Weights of a small transformer language model.
Training: a variant of Adam for these matrices, 160M tokens.
Each number is 500 + 50 x the weight over its row's rms, rounded and kept within 0 to 999. Layers, rows and columns count from 0. Numbers have three digits each. The size before them is the row's rms in percent of the matrix's.

# layer 3 MLP down, 192x960, rms 0.057, rows 0-191, columns 672-703
107:500487520529481481489373504511548512568509499502583497420465483599520494469472544424456503487494
103:504585478475474514542492501472529446431508514460584502404452446493437522440529445591552495488521
111:504539592500547449551492501413529574498490571494522500434533512472474558403534520502365499534566
103:504511578460471474439471501410476550518490475396466511512457508529485414532515506466557493444517
081:503465412389530538464470501564509627494538435576536491570448478485507543449611486599529504484575
094:500506559527612525504501499437399550400534520585520502486551416602432533635529593584510494583507
101:499513544562534620481523493511525577439524479472470498443566459563632465558503549569503503529493
098:508555551449532368467441498389497491573484481475488498477537481488514486407460531504457509493552
107:506542423530427498482469497516532493535503448551485506496611507501502561477447490574428494498476
103:503569581493470420486579505487472461384529524531490494475491514614460520457476420435564502443444
107:501479492550511470489478500566478395542517514563381504545513569465419431505444486412580492430482
085:495584574610515474416601503462542440454513520529506496517495524506402593355487450469448497434532
102:506416510541438518510546507487476348526477536487554493542506496486450448491477524538563496533490
104:493457532426511452445433503503474411412497535499483503594470522474414550473411452607467503487538
098:500441479533432577579462495420557474503473585340482490579526515417468411544507482533444490431537
073:501545520470522535486509500385500451393563436524485501496486540512433499477716582480455492351510
099:498667503557489473427441501499520517462561447454531499534439538418564532497634456573446497491540
104:499436497376516549439456498598571649504525524472477504516472490470503529463380454562521500505520
108:502481407525511510435488491490581633547480605550551496568513549526506445539576441496470496531444
101:495599592499622519515540496438421362452472434486417499515487517488423502483451492507681502477559
091:507548394527489487472483497637566356525554487472507504475473480565559493428520486470511500463462
101:498499479436568462508531505453447568404473572561493500539499504579459514436451497477604498502463
102:495503472656561512423498491423513497591490489452592508495483504482503476531463485505468512581483
101:499507516467440562507397502550530532479519503516487493384476486496565497508398506437357507512492
101:498514477469499526520510501569494564534525571441457501519435516533443445433422477472498500506505
099:489529517482385544486549494425510442548455466518487502508464562563490438406455459459587497452484
106:501521472471473471498452499464516591479494444530449504570409551534523518599431473561504497520478
097:496486505601437470556492497481530486591547513503532501544538532506504497478547548558593495532497
093:509586525472507550410461504461448603502437526571572496637569529434454537429557550539498495533454
098:500539518426422452385454496485581491584527554540429500595533461427446528511455520469468501474553
098:501502534466486503530516499410548547547444488523434505398470498481431490508572509504515500528535
099:495444495517526458473448495353534562480513504417447495472454492446522430485584577417545495417446
105:495583506386545507610453500611522438395532511522407501469538471564471482480468417450471499530522
102:499510511511502426488525496596493561520508507582495505518494492617440452374430380434473498433457
098:501512527432603585587527495510509516460540534508388495477480545530490510455526475605485503571533
099:499645533460441505516470498542460532511488454515446501449393432563553489513453489477446493401454
102:498521560433488464500444505511467483638472436493552498567516510547471501431505493548497495564510
097:497443529649394510489401500607542487551489473433518502523541618484548486457486596427443501492479
103:500480483501625524662529499464447401468564517444475496469524606504431415517574476565574498524479
108:501531523555567496472546495559525457469491455388515493488496464505572497521590494506551501566499
101:498498494600458598452456498485407507540492497555542503498464462651517512497495462440524496486544
099:505525552433496584433484496569428540593535583544472493487470499491529538464524486515399498580526
105:499523461465550419487519495425514504493514578444525502514536457556542467426442491463459504497551
099:496550447575556579524464495439480545613461507350505490475522527523550548556615525541636504387517
105:509446420561440540442419500492472602574519552468445500521485516473451442492463489524410497537509
102:497563425551491445487580504552525508435527462472482497481559618434445459457513442486533499543446
085:499488563470575578438530488481429490551500455538516506655465512439580469437492548515528501519535
113:505519540477475537530547508520536422422530505571515501456478516367405480357495547556593509471511
099:503600532502608590558591502477431483549483570489483495546587454545514540512313526522627506521473
084:501586553566559534538542502467532502426505473545422495443476507530450599406387441555538509456612
102:503619500547480409608420497547471498503563468616507500383532522434447445318427527490349500518523
099:492404471400408578520469503450420455513497577503571510467489501419510472581548369547578506542577
103:498542495581557580476542499484546401478511491529477500555495495430508519382520472478514499397438
102:505456491486431572482545505483514465476499511449591496504592548385550541485479547493464500454456
107:502504479529449470484479503465421504543540570432464503509425508484603520544459498567529496428585
092:502479496460461451575526497615448501375503535518622512411568534392525559486626528489568504484498
111:498551450478515362562564497446533544532532509553502497454588501469563520586551528526377501446497
106:499421441499546383549573500459568508519528383486428505420518537438470511586457561508527500470429
098:504559487531515520475479495590495632490487541473462503474544507521515601565456524567399501541495
104:492639486503501514545473492547452496446491400467488504527503475430468522436533516437564499531480
107:506419480436436545528618502564485447590505420435500501544495452607510445529592507593479501578491
074:508550495550465504453468495477501401507597481464476487527491523531431518516488512532516499473515
111:501487456478452505465537497513425504474515532495506498510456553370454514500502541505471502501502
108:497467510470593457520488498592495513516514447502504500540444466501528548561443453526408500527446
102:502481468546477457504500493346515517571528518424593498425513537511562450452582570490403502461476
104:500560525518521471495379494494484499469508431589469499459531505482467503433455494475464507514449
106:498424466476563432442497503494552534622514428509474503541565568484489507535376595642474502596497
106:502429513515485516535561493353461451482469535420485496452519412520448520452480508465488501393453
104:495501467494575541464592499574502472399491482589492493491487506570488459414443416517446496501421
094:506493496530491544529526497524503417495490456431579497517462476562481500495583379432567498504474
099:506406469532549495490519509515480468411504505511444500568520437426493545458586497399433500486491
100:489478475535500517473520494399478564398460535642552498485444461432466534410494476529464497525512
102:498393451488430404516588495472574506508547456454500501548452493438495462534627477654486500524528
099:499415464481506585498447499535525528475467564476480494542502569463497507494490556445452499568427
103:502443540528488425471521499478508556518531461541447499449468497456544477488557430450476499432522
106:502505468513531427528478503516539607506486552482561499481462477499549480386590546450490499377514
096:508458533459533433590383501454501516599513489314613505482468506487512502505372472430528493515509
097:502487517535519562524462492465425542485456467522471496586492464494503521489496477426520505501583
102:509551566527465491441518497489454467527508512549495493484454493536451548581609472573470499477510
108:505469455481576502488540502575538492567503490487489506495534514547511426590391461462356506494511
105:502421546522539480596606500466523491423525413576479494524491474441486474506419445469544508513463
105:506540479447484503484511505574495516532503543533547498541472451459573478557519487567540499491496
094:498435509517588486515432495434466500659460535519592496503495446514506522399413504478441503472514
098:507533496540501367543583492508535459472493398421457498465484495553482489525473588440428503405508
100:507579475443459542425503500525522573393463507483519508411517522648467521608539525496507498517502
090:499419512475530513520600504630513578477514571508539506524496505452506557450565427431377493527520
096:493476493607502453486477499454540583428533577548439495441498385479481496465550509408350497584521
106:511323564574569579546558500500440506432529447500467503557524503580470524412384427478572507532555
096:493416497492425488502492492516488393507479452449531499608455472495531525540440506571480508406457
102:506435467513439473379583502470510427505507520523546500457497515425570520582370471505589495499471
103:504577467462407408509607491511463461453503495453488502528486530514494581485586499489538500607482
102:501447478462522473480441497533544457405466450509517496476524467498473531497534488543466495427436
101:504489500464453475440612507584552379469457523568463507566491447498511551551503445416509491427465
057:508451413462479491547564514474488537350449544532529499435543536461596546616560449586531506504408
072:508556557457509430563582504497502572510551502471437491437509393444446513567467529392451500573536
104:502632581587440545517537496513425556394473548557539498466648508459504522504511535465561501515546
099:500451500432458392498556500373480535584450463487575495499466572540423488488543572452576501552491
101:495387573490446542424537498644533577446519575549569503533526534571472518489586472428488505506546
095:506458487679427578486418499492474548443505414504384500428565502443442444538462537530442497444553
095:501433485537596440492508494480527444546498476491500504441526519440517489543504552352487505494464
103:508471482550561539590455503618570484490516533538433502578438505509519460537420469431458499574449
059:504437474491505449543431510471518446539498533573511493504481490521547428447523561497446498514414
096:500533479564565463609505502467490651586452538486422497454501435491476454521521548478556497447434
095:510502533489589480542467501369471516408485416535562496534534584557500466593534553545464497548487
098:507503511476530406558435507498507451437505374414456505458462506469499499484546571521553497619471
101:493568546525591487507448505557455385513480478510570503460525500467531525450431502504528502547538
100:498546481526513426498493498550543498560497455652553498501496401430514472520438509378430507493474
074:497487557480462498503406504393537536489523526496526498449548589560445552540358471485510501463535
103:506436522495437601526566501488465583422537467524461510445524577414447489577563480543452506472499
100:492388472539519523567620508593528468586501484511508503627538451533538514504455498308453502542519
106:493575497495436574482532499627513394474464605626458501510487480547516565474380445501526504421489
105:497522516505478435414504497533463555501520495573454502486486565507441438521453445584383497411517
095:497524499553558562405409498530471511472445506454469496553466544497546478568432565602431503591513
131:492519458433467523489521496486454509518495480447515490463489491513455472529558487451523498483500
109:503570442329533573605476499555488637512458461465568502491565479492471548492502473515494494440491
094:502514535507419484552494495452526507490487498383501506475545496477514524480551511598445503543471
098:494572544575644496527409493603496492546477471616483500521502532595517501593598548481569495542521
106:499459508519433500447476505429450454471487443378464496478528526461548501633435480521518501547490
096:494452491520483470494545502409443415423467498520503501508530485521473479538434577477646497493525
099:496436483476539557514515492516536527585485476487496511574567531449453525565587569543452503552548
100:503475540403428515584507504605467582475515522484539500549486504478531533299423419523587493507518
088:498521526530382490511509495417506494414516419515529498416466471538469503405417526527464504525511
103:498473505507568488591516497521532427533488561548490502485479493567453548498585510471498508416525
105:505567534457556497512504498486512419406450483529560503441499482500441510446434566429503498529487
103:501455483510432522546506499444517513409546446477452499468569454508459538571480387432433496441548
102:504471572435483537447580500476524577501517442408450499489431468480473524514390607524442501513550
086:501523492482573507459498498446466362428493492425519507465460443612498444472639556519579500465518
091:506482518483521598403524497499488501542434490481509502539589441464499519598476498474462501528504
097:500552553543546459455462495433471443522512462438535502473513483449555552512507497441533500522483
101:507502433440591516397549505570486325609537460454505493568525437569553490402457482443394499504499
100:499538481561544609533588505465543526370532546475531496526463472443475523453557589516550503529466
105:499561467521477533464443496616455490456495545574561497501517544562511486523470472510557495492516
097:490518500466359511516446501547494532494487512502531507573511500516550497478543558431541499547523
102:498508528442410523552552501555511462524531409455566500553530538473484447519492437452488500456498
104:497395491653662453392542507433533403502471484528552500549520569514536500495609517600596500491523
099:500491457529493523457484498521510408565511519541374499387473487446434563582476477415494495415510
112:497615498526417482423374504540462480589455516508511504556446449533506505427601546483500503419525
104:494538537515552462385397492511487597526467450447458495525534513455509424535599394493528503522574
105:501584549491459460496553497500457484517476534495529495413455460544539505582482545485518498624520
107:508535495521490468505506504470474476357512518504502503503486515489518525595526515482588503516501
086:486470487613421489391416500473471493462443493418465503477498512629479507494587462489462496559448
107:501490451578591474459457500573560465590422469419532495526551584482622607533511615528476496547451
145:497433478491426525540437496537533510461478522485498493517455514533642509496518523572443500581468
105:493373467470504554504539495503491599507487458491393503567528451524483548512472568585521500440495
108:497430499426424410446534495406545520483544531458463493551494466455464494491452503490511502515500
101:503460469498562571578531502566466454453426489403502499468545459566435532651460502622482498430536
088:502436486482506495461544496602534670600444625511514501547504549532539479514403507431508504514529
103:500429506567433456487544499519510627415508500658455494424563498473407497520501523394451505439498
099:491498468472562492357598493529497521575504616441459504531493561523480507500522404556525504533475
096:495500510514421637472507495465508447470494508518591496511454510494522514533492542531522496531464
089:506508550425502589354555500523624435498454470508448511473445439421493450469467505472487503478404
107:499469480614503418520511498487515419569493431553521491597510463552445532523446554543650501482437
100:501534524471478491492544494451581461579509460577421504575480498502471541568571474582517495470524
098:496552451655502459500442499480555510632521591567555504524557554398521554405465363565507501495487
103:504416477452544469359613505565475492618485514416509504611504580470519465520299537571501499587513
105:490443487567537482565525490474516370444450562541468502565445530455543464455350556520466498511505
093:503524406502457527617445500536445488668458527357581493537541511493585517587530492582503506498506
106:503499450516469477595455505520455463511502485516511498529523471529491437448358438536552502463485
105:493548508439634407620565502489453413448475536475454505493489469655505457473584526489574499502496
095:509411517419504486521510502506526505554543456408548506537576430364526542535372507493501503446514
105:499513494498466470511457492595555570555515472544461502486518590455551453521452402533506501472469
084:511597523550418524606564498607507518500501555503538500402512460394576550467591532491469500524476
106:501522534508610496572480502381464495543544402582515502547460511483557440380521482499663500577506
100:499574526625463477496464503522437439540510439528512502557521447563494475427450466472587506441552
110:500472515516498498570558497493463525484505630417445503439477440473546530385517423466517497558502
103:500519491434455428470463498465498515484463662491548509467499470505505487528493491474437493465500
103:503510509558567398429453504564497541484517511514455505416488489616562528515613507512522501538526
102:497360552439460512512539504517586621393519543551606497550478545389490520630541482467472495585526
077:497511466501467477481575498515517515526470568448520507484468526523574512620651475446498497581516
088:493475547448420606496503505513561485531512514538556485524440478567515462526500464512496499505504
104:504537476415609514508342501455551571517480558505392516491450502518523580527502566546380500429469
097:496545497449359371429474499357543561564511486594535499472542598448470513609473487571532498471468
096:499568499482520529506382503428500517554557518507475502481504542473423535501527491453486497450499
103:495579486474619452541573498521458553509472395549485509465501494468507539622504481545516500430492
098:496450476482440558487516499520525504556546506518575501469591504466502456510454517388471505523553
102:510454470524556435485581503404558372530506547527448498544506500421558480507447480415420498516428
097:502467493459504578510374492563596500462485512519540504517528515512473467456432491420669503474501
098:502641507486425647511501501400498494588541439474502503512426467554542431621630571422507507463588
102:491494587515425610453386496447457554485518631464502491484499445483462486540546479581531502572497
103:501483488401521562496464495531453504525516503521511489488537526590638474545606506492525496551490
100:500470553487564524510450502486473451492464450559534498396491485653476462604502493477558501535527
108:499522458450426423543518505505465451485508518485454495526521483448466399483544414479453504460442
101:495490479506519521539573490451552525421497409500449509517489409574534473371610386588516495442489
107:501530462428483497548422500514488397536505484403466499562498489503524440543470550501466495439516
099:501504515476485548531498492527525479549479470528486495349463529549472542656486503411501500530451
096:501559555448492511440506505510446536583536458477492498470473543406466471541530572543528497489504
092:503589514531410493611452507534504454489498529536487498549460442446477457615497490497436499538483
100:502482531478482478567514496577437692399543560504521500436534514537473444547530549426435491489513
105:498359496607540512426455498380444420562491563556515506425397444452511518542526539601545500657486
091:500513498525542507498359503523471518545517400394481491483527423584539548447585547485585501566512
070:506463536414495510517584507504519474462543478544517503525503519483426484499547487463592496517520
098:503488367592521511483530501548470518523421551537559502383431426590481425414428582569463503431540